Each number is 500 + 50 x the weight over the matrix's rms, rounded and kept within 0 to 999. Layers, rows and columns count from 0. Numbers have three digits each.

# o: layer 4 attention output (transposed), 96x96, rms 0.321, rows 44-80, columns 0-95
# v: layer 4 attention value, 96x96, rms 0.36, rows 45-81, columns 0-95
# q: layer 4 attention query, 96x96, rms 0.391, rows 64-95, columns 0-95
# k: layer 4 attention key, 96x96, rms 0.409, rows 64-95, columns 0-95
o44:561551459452490549542448390523465374425495418588540488491456481560510455474603423382516481626520528438444551492465476515537376438422498627492441462565536472500478508424429474507474601498473463490392451534414554455523450451450577541492478550501480400535525390502431433557563488459505504494
v45:519578432591530462550451449468579505472498489438486517480505495477527535489530462557422567549449445569537441590492428501463555519480414489485466484428533489546448436586491485447574503466560580492510455398495476397467517535563453478628411478507528529467522530440446506484427459550506534456
o45:446473431589531471518494539372502571407531523528346568537481484432533516577592485468514560505495378481490491458467488537478478456550435528512473437458453538544446483447472508486521509491527539572499549508487441503440455490513481507428455505489507383368524590463494476474556478548477508521
v46:495501444478386432526544559457486517447542527519505448442496484463444510489496482526497433554463508403454540479512528513511485458527437459554483578466480474494445505502528523531461545494574531497520586537569534558537489493458524532514537487559454460501481549496477430504528456547568483610
o46:557481462562422465559556519601510511493453432442552455425466516575456451529485496550569454471473432490502419472501520439496471503506524501484561575505528561431487527494541509511519489457420459607493498501476439434513548478578576478521511479529461461505492536460513524527450476528499455499
v47:519570422532481510475439483415539467468467581628535510424436492513429380472392514587520465534492519513456538444557566478554460518502534571510541480494472498470624486444447534491467438450434518550599422494538460578515526456474550560492520557545485482492442455443479561492465421534458446444
o47:498486504491599464549527567452424513527512563531580647461485435513467523495448575517510491481478608489512547471466562451556412542526481601450418402543430597469400484570487554487439442495518486574551462511593609491533508523638511451568520418529492509471469456543423588531484507400479476487
v48:399469498531429443439562436526517510435443473480454518563488496551437512472486537494467538508498490541584430581470509499478506421602404556443567429530516501522511521490494405508546434392529555479550427489497450400433524488531392483503522519549509467384500461470470543542487500403568497520
o48:453494432506515437505514574479549506576447493452495517501519576410556482459505520424429563469512523409521491573528512525556512534450506649505475494461525466516576526523453474481513502546598458436569579551530441478451562484518486437491523546475499436526490522464482433466474545472570345457
v49:481597493458498366554427487492481440470492441502548484499542503365558509564480521516479517575525521496503452569451492459477532494592517517517469532577480466506462538462444566481522455523548564508463495523511450384510417514585477529430507550530516474474464573417501515563518504583574522554
o49:574489497510554404525427553516523518500434501528368447471569484490509510446479395429505534533485519506523566533458559474562489510520510421438551560473612575523506450455568503636626474566473548595525517549501534502551520562485524455463470543500441423518593585445465519492445535419481548491
v50:495438420587464484495502469517465540459549456443486435538454514520517487454490435459502461559452509580456486456483489511475480432417487507477431506509538553392426430532562467461484540583384504489571556594562502492507519541578459510504511472475502470551477487480472419466508603439495472573
o50:480520442523440621493488556505452450461398450524543459580549595488508537494490428522443507553406439486503451480578464419459474517575545547473431425545464542452436628479492539548495435482513515438461529506472473538502517466578505476453446509529501575494475537514543514373435486566508454482
v51:516531518553536565563550409580567473492440548532515499508391535541500431458484537534529482534559566421449465442457492453482485460607425485547430559566449383498590545503514596549515471440533556479496406409474446507540441602456540432427501514517665526522525552488495467460595499495529482499
o51:511456577405580425509497485601471495636515409578382507515473564504458514488489491484468417458546359405453554466481440446550459456522494553578541535419563545587442517563566403507396524528426462528540564514552529507545436521558494414546559568449564510524547414471552519491423447433479507499
v52:490529456469477426459453423519500625460483548472546465465474476436448572552523490476562486512497445537566552528461538543482494460604585534585513446491542456475498470436471425492511448534561457505487461478486441506523556490607551531510526443471546487528448557492404532490456532548420503441
o52:501531362489543440534421567450472531432507530467355474550477462468465478465527417554453430510561558527593589505436487509517433531534560419479498489489493463520518425572572541565469500440499459480510391483509455515414479447544533531579500473498499559547447545496439449508555499511496449494
v53:550490565529596540469541553443500594507493505526557595560553483475526501539533483486434451463438521557558514562508569458471559529452387466503402508513507504546490451510584578502519439533514507552546574500517523576531508562543461522485519509564524562475510494501520428457481525507557443539
o53:588504436440476509539536436481499408542584498541576410456557511597548389483627553561498557488526460439499467439515454474467478502514488480383447442522510432558527518479436482536527390482482525508438535409599563447421519497509467427454412514499519551448548543501483411513406488520520597519
v54:557501537515507496494475437474507480544473553438481455410483568574459510528523573624492509527496460506550440512547532512459520501485475527432482488531542466434527520477418550515493581400518459481500487421481470534505400507597512511423491621514554495557551480574503457433463477458556405484
o54:426500499460547519462538555493462556583513477466451447417484505544476502567521439505487509515558509481497575608415485486454456480549492517485473463532563603561592496510474377473478474486482458524461469430425514516465435537521505451518506476521567457508467457553521542456491472444509602514
v55:462522449491563471534411513424481430520482528492526451516460525526545447462529502565476495434592502527437552537458603467541504557466514549547536447459451425509431558452519487518516571476485380413535549393443532589428542467523469480375424450457582441481578480418491476584533565498474553574
o55:397432532486563495429466553573501495454509443491515461440506513548485475443522461464486410589664519537486509440521524634585523498422591518594436449458458585416508494457475548500477530487409558545478469477508460523496460612486565554373467523521498496539563436640498476572442531496499514465
v56:501516479491527471485545512551446491515537432460512487493469525486464553567558487531555541501497483447496534509454544518473488503503560488520441486461455522533471415494539540497524539461510533523546525502425463563533508569504564519497500512474520479481395417501528605559502497437517534506
o56:509517543530440524452494443555469637487534411468433454527492545478488487488447555464544426469422529471470531469488458468520452530467491503436462478525491526465519449482512530493471448458542456442456477512507425436483547503497510546448460501422528531525560487496443491504497535501448533508
v57:491605613501523504556485477474463512454460554493523494458523512430510575442620579498584538400536455536516447624537477521509485474550496526467516529497495562556542547503501464524508547545535487523528527485502596468481466489561430500582500483524440448488477452454458565429511488429526520537
o57:428549500464475493588517496471471500538383581480416470482556535525431466429478523536571520446565478532460431561469492571568461503401538495474540503560552541595505576503410528490598565458508485544436522486500513422464410483486442540446403531479467506448498470435444463511591452441466462532
v58:495520506549529457475537515488445442507534567501586457527558523446493452497561506461522561533589534466581512446460495487578451389490422577535465520504437356458489444544484490446558447490464569522475466444487563572521434478493400496531550525403455447504480503500540533471532467427437540490
o58:554405538434485449487595476543500563478569439491504451530538557543511536429458442493486589473526505556493476538405525521515477463492461558553493430479556489514416441517440580535516509579546511484492492461456493481491483416545491566594489499547407495579562429520481443572474541576414504533
v59:593458547499380585469575389503486451478511470538691564476440506499503537464450474467451552512561597485460418464523434455569522411469498428471543476514399449381533473522462521510530388452548511478464511465446619517537462563512481477493506595512590468476470445525458483511547501523457496524
o59:539493587465537476391633540447525539571560418459515580497579449418522577525505484504416462369561476510437509510530514464549594395448588505527575497426454418553431535502518509585504334562501452474486539498525457467528470446577468421542574457506501462563523521433307521508485510465502539459
v60:498479548528503410470391617466479492591560477420503478425443452465527475547502514502632577418509424501424563542496505421569429593458585473515534519559520591534430562490508444492465503616462459538526441368536481527405520453439508522451499512482588518486516523543480522523458422518590464443
o60:516455524546613615398493595509508489499507527503659453626501431410553530391480522445508522534567489531527563485525513523572522565471500435434531532517595579547469425414419592520513508442479462531512427477467480591515532580509437506436500531490493514441434597517550610576542414567525479503
v61:621565557498585422498584529445548438470425500480490461527533484531518547504487391488476489450431551519517430542425514534381532382551489560442541567483541531521529570401548480436597487560538438422546512498467495459548567504507520465495414505468502565546534547517515610468416468482468517523
o61:454508534512531552527523443419484425402535454423369517494627549536525498480592585437525438531464555494553508588432547433565547540451504486542458534601475485515493459543509378448425555541461492524450554530492579452421447601403512469549520473583497468548481591417596458488513560567481473519
v62:548599506482561504559570501477497472440522522557504597501482468434462453481475452420474521516558455487480576450488552569504458454514471472479509538514570507494448420448533505545521525505516471528488493491534492357489447552529518507506550517578538503492496433505507531435445436496452450496
o62:508571591538535463566477457452484414502511470418424489450434441486526548479459538456549481468518486508487454538437481406533496488490445505558409503454518513535539484491458502610478469421492497581557527493488474477465525465483516490502457448528471614482440535485525466517541532469471544545
v63:458575494517476513466589454539550448425598495561557578452372501445509502511538505508460442546554489521501475439530461523528470521490460494504548446536483554379595490546503461487551534531443523517530414549513566482490460428571558520580519435375493397496489470483578547529508566546459451445
o63:506508530415502553558541540485496602531490518422407479500452514465434553462355508557493491481456513545526444497587524574542501417563589502589416489498475392485398516450461518480458544605584562502563480507440522516481581408481486548467472518564495567418559517519472641456590551414539471477
q64:433533443438567490477484563588527441467434593415570509469548486426455525344556491439387646367496534583488441458545462494487418508464584506498544542515533471504479419482577411463536489514563563464543480569490476488647432513425520498426514499536466579492383485491510594575555607443488521510
k64:443482445538505433460416538521412568529539448507483523496487480431506524474487521409484521441415502517457501435448467505490569515448544440585534502493558522476408619555487609585478439435491504524491443494443454497416456425520531527480516464546513529419442446515492417462448472534503506570
q65:566398507531433482547522457448499578503606498622525492538398538544533479493469538612517470589532556476507479466573457481441469468445472539532464448461523426473514571502503517583543444516513455544415563492611448639461462583528487478519532514481479560548476486468476497454525513498472468527
k65:482513465538540539507508475419527449521463476446474501535659484517488588534531542448508543508531599531501436410477473424514545540586542459539485509493491469529547484597450483495531501468434480528564534491572537557457490523522515512530489479467481490425472506434490564492606523438462411564
q66:495526570420512482494484499486446555510537492494441493404458441446461533400516550526525432463476435432474447469426508454546552506394495483479546403495475447508504474546620415445548460551523539517518557531536433508523384424427485457528505459505537528503554428338502552431458517586492476451
k66:484473480593548546506509506532391569416480444527539471642432496590472508435482402494481531528445440607522460454570509419567584498456471466589538543536570516416400551487520508555479465544499450457459504478402538486482532412470502509516569510459484499517466552456494450470457476576511442483
q67:526504457515513426471487461521419506473414493451450426523447547554503608430445575544514473522529481442483515580591448439471489451501465555533548438491441425525493525503484584540427375490507440496463491566618495489455558471485534407550500450495497590385516484446373468603428574426436466547
k67:444551580472569493496437427479480521447511586547451472419470489464422493535414533418515470531494555479506471493519411592489525432446611453337586399527507470455486463543460548473542558531479471546437484514506625587334516422461499515540569527441490485483425538461524578515480520500499498582
q68:533458359381465528531506480572500508449499487458497552482528434535375444495544516488578481512513521462375491460503512423514421455447407486558507470428449508504507467470476511558465459466439543517375570518407452530489525471544515507457495480488438558463503496466568534513392506510418509389
k68:439463534397485487411378544429520557465444531458430516445426482479535507491432526492510484583540504517535502583390460467559574469447539505445499427608459443548466488494563454459491499539604556466474502445470528542565480411533482571536536571569517563573523366490515413542516481458487386607
q69:500501467513575539514429491523454448514432502472538493513513566532464487545463508483462457488467500507522457403559539505520443488443590445537437523539487492491451434435513498558434576450507557469452441505532550525451570548504524501466562396491526466463454536511491565499524547586427476518
k69:466514517481393514476452487586493474534432509484478477430526519497545431635441525571437546454605545534482501484393554511485495480549488591516510463432550490556645463524490441507453585448497546475567531540456487520574423490547505549503647590578515511446559520479490478466498512534499560461
q70:582597516479408481589555651466604456517516511587541584521516540464518453531452536451509448515467524500580502578478455490539449534441582506460472487454569508530447493522573439535509476569531478507541571569448456476544442568536418560526545422508511515424445475507525490569465590510530576509
k70:512516450468538570464545531456467517476571434525523374594547469500458512542582429523502461519448459402458527476423519466461576492462496479507474459455586508562533412400521493450551531527596484493524480490429548525486478385473603456490475404473453507401485445436536474545509401601457471532
q71:479476523494492417441515518478462445520564464530527471432475494576479527558542563494559585479550547536479537615517506512545518576461463553503579519409501532504531625475394449455501589453423596540530546583543527486578549511517501530500468555463533455421405516510459444536483545518581590453
k71:507542567497597449444432567585436503447511611487496442502459454535498513468493483495592472480515436503478482516524553491510571454387506431451517548535404488422431559518531592514428547512476428499445428509413533518415411467492546466507537452510545469486532517462461450559532466524539550475
q72:393525567471462499660500483563452612550470452520421522490463522529497517482393553516449482463446578568442482509509500475478463499477514445547483456440500537520488560491503473457454591459489531450540573581489435545591358435522517520532496450452601570513456584448462518498544612434475535539
k72:490538524447522506503442541466549539418553517594489488470552575541496508538568439479513526423482481460473519529493434505416410524532574615511482491516565549477351483613453516462503439473468460512497568560534507485606483429530515485399493453469562536424552480497449504590481479393448549483
q73:594555422570525525430627478444481532563433540515508566530534419496388484394531487463521594469545474561389537536487561490531423519431494503438501538461423483502528517572456527496430571548507526550482497494477575465361436572499435412573541418522576545373483525488529537594635528555470386536
k73:430480366411475550420385424556546486548527510436450504580520466477481506534483551484465342427490485539555533478409448510428414597480533422393584481535562563460454479527525483506485520417507528507414475476441519461541445489501435539579563441583460495460533566491567483525445481520598570398
q74:437532492485583333482528489486461547457472516481608544501519435591489446513502606455501628473493471603424653579435556441452550543519437486389569504574533515509566487444509446512423463441568477524562416508483539534495478475570549543513463568504484611483426494469519497608452458428459546500
k74:458474541357443462529511536521664524435473564500554418588489520457529506534533563464657463421574504475454462583610496533473505570387524570433465518566428544564550471529551519484520529413491536413555491524517537410516580626535439583526523507565535511524490549561542566476554577537517592469
q75:502556493533525439554490553450489527579463537529471596450490430380558605485419530517409504504545477434458421505583481418340477494616476560539487462593540465564469501447494547432560366564519544490429544457521535447372515523542584548586498529499468430471521556558462473472569565460550496433
k75:425529467479547503523492474451463480477458406595579535562416531477521459499559529579499474470495511540485531535375467510506501369572426486345525489443536451487469563459501519479522515355385547572489520484574449506522668575524495445472496368502407531501423477441445521439517479460520479515
q76:432574524515455525546458510503486433496476544546620574470506514535586586546565511504577490536545473499487561546534541538477478453519450525485326560407500454426435513456408525349437413503577541510586542483552506559477482408548519495541458480528576487513400483527510475415450496530527415461
k76:514523497499515479550463541492501426483463414484436457495434541520590414570519446420469382553454551416555491479532562583412550568464512485474522500500529370494549518456598567480514610453447536500416506524452470560548559542563491484493486460521568427584498624470343531503492457450501450419
q77:581510491537451489583661502597533586405550399453559511481431585613621470501420484438440502507513523469555362554508490436569499519490450479507441522437443587477397443597549409457429468555466533520465436530497621439461503508571491485472461531540500531461526585496505470488460435561557533493
k77:463498498491559511511530526586515462407508562624537487525549455450380449533439507485506437540375437462493492456478532594526504518544608491512509445370569565587457488424553433474587512481506519494517542490453349589550457449465465374400477547517531410524541486476498511479683500524506429371
q78:450472448524470482375480515527480543439469532504481591545430432479634540400412601571570444434516487598443525451472554475493477541549399536529463516513538531476570395579573445454509490526551445417552377442461553481578534434499552470522457358413478499445587487543541489486514509559519574500
k78:439542452459505507496516390426443506473477587559485480455444443422468483581515536461519554576524479534428509519522482383507475466548444503541524452643512447466408458437560504489497568517586550358472546436533472441473556501477440453493487545496434507477567611482537598471468471588457505420
q79:503563405495421651536524548536480524598630477570466471395444492549475482548592486480482479509553505431511520446564586406495443524499465477515501394547589490475433493419588444524471631512565442464381493491514579564512371504506542530449466568473540445445483507486575494378473554521461491476
k79:537362473570524542484429541471484518470600477549618531519545517526612497502499377665454535470469435535445531544475524478556494532491547533416543547414478492443493496479506553551547465571521627444516528355483505516569568510554524488509583451485558426467644504502472502610510398437451523607
q80:574511509548536448457507539573609426483459563562594578555500492636537393613479507499496425610585546514461595617583495556498501548513501499542546546467538502459595526497499491485441476585511460478487468495474472553585559498559473428500547516467447486583492538619517499537440522538537521499
k80:469454426342427470526494497478475495484553468576449474488467517472502475484519461597540491494458478549513496409471574559453517444465516562484472491528499515546453447494543467484485495466564542570439533576491469466490447480537529493606465478503611513492498469527496493381440564499525507529
q81:431451437505473513485580473520432579586490510525416550547462473603419548527540511425524538508535455504473582541528527583442511524457539500627553513494492470509469453561394348555565470521513592485537445507488519428518466519556547539533497443538414516533502563514519530419541522401536517539
k81:500455556496428472483428449515418581451494534600535505532419617546428427461548463466564532408412468496398445457471462514462470504432446664513468461417446521515483541448504453642540450440508475544425563509604491511516476437523412512572466441454536536576545445435468517426488460458503569526
q82:415466499562449506452526496466489457500505524493459456461574519505511540451514515499497526550453442525552478458470474500473446447518441489477514534455565515527536498468528468453496571502472538455501476526456508475488433464517478556420492557456402543451503622438459532536435482502488526521
k82:511489475496557503459483433514428544487503494588471481532502438560500510514514521516460432476498448477461516492463512540485454503416457510490453575440497497448374579495490496511447516518510450441520478457491472523462461481510563568487485529551509515550512462543430530456414476447470536517
q83:608526461468436436581489466536503452517452503500575522512541473416499486501420532531520548510518511580551522529514489408515460462541528459479519527485449548407562529451492378491568417602572433530504541535479489482559572529450507495524524548407537580482466475511452530484489423471550456534
k83:567534564486568547573485529474586514500421486425508463499529538384467500463468536519597549444428473513475542514455475509400473367496500430429484480502475455460447560533469502572528510502581561588531542421509561480492560492544528354479516458505510500504448440582554531601470510565527412448
q84:512477477451468515512587564485584478465515538429498446473519511457506495478461490428496491532526496511480527455329497499487563481431421484409560512501442491574575461527525538424611565462467505554509494500447466504459363423510508550501439553517485618498562538421502445418521443464457464439
k84:480469501500542425498596539489383485472510511535525589508398468555451485484580546416544461534548458485575567532453570488500443518365472494536539435476485551433452506484572435541493481486382506471458515531494517503397487552500524610431375518427494534444492467473518573590555529488562503458
q85:562514429459582579477552495515583427510530549542606501610480389547362490534492500467472495490560566446442544547517487547473518522504469561552435591522528549550456491483424600513509449479494519447510443460499475507535504452530546399457546432512489469524451457626523435511491498491458486538
k85:518431457472486480479495422447552509499417566459510563466469503507425506589526511457514435481512564511575508550414551414477464507481583589601525445462435537579629530511504441540498513518497535529471475577530495457503551549663506457530544516442533567427534542447493545473446593479458586423
q86:482534400533570491619492484408531504430479484461568423496401563498499501593449549500546528427582485540500447368534534555480362477490448520515602514453407474497454527540582430452555479439592603493568477439531524462499399537468554554508373527436478559472407522465531514578569583648548498486
k86:581513520555398504535486572409376588507535538529484531508442557454554586483503507467529537481463421495442444602545583508508574549557535550418560421683448517460513503542474467579504509380548434538392564447507424524478465397500469526546441451471607510490520450497420489453540428592575541507
q87:468483516465455504519438479546429497525544449455416442429454518492456525462491584525522479520484530496500442442440472467510520514502530481559555378570404502482554459497472512493442542459466518411536484537492430516468512502498517460526511425508487486435434558449455459444483459530387352475
k87:435547532549634516495424498469453428515535598552592537452489511512458431426408476462530496563387443467407430588545434461454500426463489433486563528560404480510490535435521482446413431597475515395415434510378512438461540417462560522632653486553478563586444458505597484569428495483455418539
q88:399425494527414523518570540582486480501474518516499463484546491509454458449557557390534530528635503431568419538513396512417415486531508539602526444474409425437524523468456504555448519496552476605614444459543477452475528523518447543472439429595442494582433569444467532594639541535506544500
k88:492523549445486464532448503374435512597428429590427551609554513405488423436426502602437526431511553352489505557453466506507543541568504503480414483466485539472406504555525430482516457561500532570439578600429493558409404446542486542568417541466520368576492540476543426475415432504507495570
q89:598472427504467518494501540455603513382569511410539456485367497537544533487488488488522514509490630496318485550449536507477516471473521444604481444526441481424522509472432492504431520582581606541409525410526533420510532507408523575515515571513565548493545516435490462461471514540536511502
k89:526423545443494394483460499578392459501464543576452460571489508443483551495425480491485556497442584521600539553491526495598404546473491427549583555507427543572528418457493466518510525472517554462525486564501475493483538487553472460457538421527502504510567469431509626519583537411591635505
q90:501485558436476561476384451565502479565435547482501537485507570479491556441476522445495465555576509507504552432571493510475511538544379420577478583578497508487534448554472463583525564497562521523473497460472504461488477512564451451568359450503460542481462339578414577493454570527541602607
k90:533544516452574544535487477506441466542510592493498515570448475393455475604449597573460573536477433457357506459516484494556443523430467516450558534509552420459576589600492481518490494434572478459478598597465540530537513475587462548316569485436484490529451497542514501512405506520496436555
q91:471456444496525467479461441448602535490474564486495530456509416457560522491539487472513508493450520448461446489616495441564431472466453604462379441462408484587434466383523608570476407456549472460446543484445526497494509542546541415467411491465498604686512504460535458426468446479519428480
k91:402382435520488484530449561386564507355504438564386530457445472485571549452437453476551528671494498581524421480383441536600578482558485448448436408510489495564515515509523514559564453406464510497479527501487596527421529524524517525490442519542488549538489516539467446479441623424442475474
q92:440487510573528439519474468389500461515479490546526497570400477515437480442441533538404413638569525502489577491403539511520410465418549458486494487461465498549474564525454526486544454539526494615517544585506561457523447523570567473487450491462586483486540569579543428601447480639401480605
k92:599464484504553498414518446423482525404446446502482491522501636580511522578541602417498496490500444451505401461416373464494515565531400441469541470488443529496453491519481417410575489489438521483442381469477478426541443419502510529476393498505528464478461498470475634554554520529567531474
q93:522440501609536550465482555445553467483591440448425471585580515536569502452559450566459525523541418505540457491481484505575515523420439532497517619500537523501343477397557501551443521434449587543546509636476550489523526380489440556518461440481452456517432428588505492559578453472496493567
k93:545568546545379540570443534432472534536514574553524521535556439587472550469524542577506484566511437534549479415467516513473619495528572505511494458439444579500548484524547582490546528593530369534603435526487474523540379548483434522478451523528478442495512470387528551567404556568489533471
q94:628460509443413409452416455465431499547563578542440491467462410512445459478421435460612465482467579513662519552482454566469524492530525533487545581516551444446464403421491602490537516460631531546440528573458534482513479445487551405598511447449514431510498484402535515470478437461486478525
k94:630403529494527525566527507483475509585532551511484595517452558569459442528488567416578527451596553538424452451487499488553469488466432510503507409483583577460463484513479483471444460663462496579524480463414548474452538585549582393520577492552389504568547511568412523472537613510444541462
q95:504605327613439442524377444505513445499396458480572558436466519556453492466518511465458437484496435532454327534525493596597403519484365492489472516461510501566478498432402525519483496506452437479509517557557470543522465502437577524567534582452554504553465486561578417412449588548421473500
k95:584398334425536475467537469424484481452488469471504521514584521491522486508521439471471518623522552485509414477500554665497605537520489540396536471621481483525614498579489734496481530519555518526395498650496508481511520415511521484554485506485488557531603498464492417581565475461526474444
v64:545507544523455490545524438463459529560504511503495457519525444513522609512537573574500485459597443447492522501538589473472490425509396523530440577553503445485492477516489414394507552529548404547476484460388602564566521533531477558489465440535500499475475479487470509495385521510522441489
o64:537456496498550413526471481459509473435518420515552494464512528537595451491526511361483482503378416519504504475523496508486532538492525381518572522456504525496589510513588581496489452467514538463485571558479501508469471433576537484495482437456560513527511506535458544478592513455514497570
v65:527491433457400502524456576544500537559537518504503509463473585458487493470486559452474485528533414531534566543478511435484454520620537528469431500572484376602592430519489601551528471596465585538534423429527498450530575455453483540422520528485506459401473546476486510532494547506543494478
o65:523521556499516405575523494440499537429465476478502503426511547526502494543607483543542510550517561513499496557549536571482495510521505473595541452515428483404455453524534576447471527390481506504480502533417453415535525609509402461541472583564518495502491454483567428422557518533495510486
v66:531470522429460522467413532521426456444473406493552577610475419442510490466466395508567600535465547400432487609516529424509431543411532521498475552507474426462461547386468512582503474657509459443469611404537492383545475513473503550479522507535481484544395496593559440503531536490437495545
o66:413573403507613492513590412548531446542536512397304407395423529468534524533503469507495477519525459469516503550478466452511550511529439469478448531446551500551490495531551496439564548443493545586525514555480518489484517458554430515432435577465399521485488498490547472440516478491438540500
v67:516541474484499495455542520394525560545457469536462517495540557493415623536538435466511484456438435530580562383495461556493562579417587462622492495529513398460505548577461592466565526618382490461491549527543589542417468540446470567477497500562508478414464495517564499550569453526446528514
o67:514536541552485492496506453551533438514516568356574464487545453623510457508427460458515567442588516600513477540468461470463448551583461532532565479519479493554630425489518469470511591487505493472410439450391621514511526505478531513469477497512645565459499587520588527480470553495534518476
v68:512466544566415500624526501439537492545578469500502528358475514510472431617594548536445415425453509508568502496479565408470520497537503417582476490496584497432448539555489492356435359496491614497575546558506495503551476537527447463477516460517526458445553469451500444479497459449656467460
o68:522455576538504433576518493482507488462435565483524561518481548493448565435507474508447628510523426473611488484404464508452498465435594523448533474390541525457517533570460448459530489557397477535476486567494442528529452551568503469531491460470541475596452494578598562541574508512533554536
v69:509441435527458508595491528402499495559551591451485501416526602528495550475558517453571457523504421641457461481465517491485338468550539519468447560422500586509479395448526383419485525555527442474546557617441551434553597517494382508493421518546545489530470475502516458458442537433450554471
o69:477417446466478423415513498517563535490500527538646516464477429462444494459551507506441571505465564483538460510506513471524581433443494450436409441514526490536513476486503494537509498508432543492484492488438513439561506553481559421637419462480556630505433455516486527411551505517528496473
v70:465532510597542492441479392538509485548617489420557469516567587485463506400389452511521451488452367403606525512459522471450371514539596535420510469456430522473517473531418470491582468524491550466507570467525502394603556525515370453616437551561506483432516495417497524541485527469437509525
o70:534492488490540411529460539400488491570456428494498564425411516487442509582552457467541526470607480529523512389472535462551557539554377471564404468438461500515411561499530405532498497500431563509472558489489605513411517576390506418457550532378473585558477419551420479517479489544497524477
v71:487543616600490572499604463492547541523521479478481490418569550570416528532396510481534603460618511626491438528498447546531460464559552421528460506416530444432595400521470522554416538481375471495541462425603470507453491529459460543430544525461495567499500428421543474517408515381468496508
o71:518477461412473485473391560548551539437452562498547536465525498516480434560453491504515491575531584488528394442424581514409519575521437525471558503506582547522429363582584497465532508503519514545476447613556496546520478524494578519484586504538477534491453545451452466523568495574532439521
v72:557490485385528488598603434507489369521513619426551478477583611470534512492545485568571554520595479511548500549474418533475485438530538481436426543466446502433521472503473442494513499484452486524483484459495549428493461426516439461470435417456412418564538525510623558427484659376461396469
o72:502548453500498461518528627503532503528457503488600562440436471453525512502466481541485516547472536457408500519570527503569433539518504477417485496468524475502511532515577604511588467374549476509625484521388520497565545486477531511569585383552477607428474555494531514513423418583517527543
v73:446486359532487565550548418534520519566559572473546433457496550576531622484439403629428446585587542509576480594487497447567539548549474488419471691429459512556463405493477539450508441451470531435485485528466464437548554422555585478529539460385521487497535493451528587470494566457397583555
o73:429608560517425398452355550486543482464545467544589512412427445356459476466476514516616528479500466443438547416552483549486468407489518487453459559469559596504491509477510533534570525465519459491397502493420487378504461585471432572502593511490450425575579427450514551531500436490524470514
v74:456509566444561526519553489514423580435499495447550540564472405490515457516517511623424607527528584422406516523488488457511556548469622524464439477489561529465491530476425409527486522544552541505512459436538433572486539405551540409437570492462466595563580535486528550463540487541457423468
o74:563514486530504619489512408471608516460550465592473534525430410499560525521436500526482460512460405446503449408483452484519456513517372529502542571455425536510431526528462509447474554483459479522569515535480481464526459393518472561386568504527460460478437502514499484547494520455455496515
v75:502449523491507517490564442455454495497526585580441616568474521456467451465486488582455483584398498432460537513546533489453404542548573487456533556548463578464514426602617466559457442445557457455584566526604361453472398478433472517510517568478558489540512470426512579527500496477496527486
o75:413447476573414468427514544461462545512569418460461439422536486539436512520492519551501506455520475453519489451495541421457493473477396475511580471462418394489375571534405472456555499551601545560451509543485465516485524496493472433540549478559460486473406497541457605545503523492409501481
v76:425541495494471511524519501522474564438518500472414494474504478495500473461530473497431486499545508480574506507441492515525482515558473445502497498657519549501630536517566519504474404452466560575399455398509500545472528523531446431422646469503456534408585519418448504511626607491439516455
o76:587583491587449486534458558539459481453510403564492530444436467533560514484472439607450518531490574472496574525528536561468541566537455508485523519529465480482487454477521503510419508485485541462488619541530410551518475486468518505462504533569524316499397502595579457513466568567485567472
v77:525523524529509517435569647696513484573617581430537528556468464601444592489536550442483454534601461481586453518517457520501527528537414628550500505477540401552480475519504493545506556472395400477480526516522481428607474517523578579522557503400386464508445585419491433574514495547490409457
o77:460529490437448512575459449456530436525469442491431549444485599509462487478473522492566491454433505570482498525425514577540532514400496546488413435584381568524547453417497615465508634440528471607475487511492504543450477570555479545503436487583534534535517545494399491533469387480582462608
v78:565457481417447464497500428566610468361452560558526473623452540534468434471454506498482460566511502619599555535469494448489473402541576526504440514509473489380515527545556527464450453491478639480497456568427533521507478554532368521590412496399477519461513606402559447548558506409536530473
o78:540486479482572473550522589582478572558427546532631573327503536513492622442549537508524498405524466463469501459537473517532406539451502475491503440489458520457526466498394475466454562510496454553480496440550534524497593469537497479488532550541399439544544527541445513484491510542433537419
v79:513564431482608574561520441439463490481473486461450574477514603452466555473541562478647479501515443527535449478598454480549470382545510530487506470459474526431526478554566486467519634530528494444552500493578453535534525532514410552511438524407588484521478580486508533475493524396456447551
o79:461451476515531470559522537452488508607547462491610449444592479474463540567445460463495520457505544479497445463492619506524579483509469363553616523533466534504478475519503444534500417500526429581542460495505497518590561449522581499506490554534481568478495466534518468454407454504507454436
v80:505459419538447491522555576568558529385521477579508440475498544536441471494423438582478475513396465487572533422507526539490520492524505449461442491440515506417430457515522492592508463591480549540466501451484515543495541578550555583492582512491499463590463499495458448467533410568525532521
o80:541524507520476451390552505466588546604416559457488476478564575494464547429478600484513612505532476588516513482516584503503531489512429512441514505507511528465492505571468604516445571493524539509489484378617528452400483503455500477474527418444504414516527460496536472516523529458522545521
v81:535513514392561598443515615529575454487499486496486489441409464465581484504481493455438525514425450445445445515521504536495492457429473416504487478521534561489597459561545545463517470559519445512471593500536558563551565518484570494554560547470511463499431510474582444587485460542524553513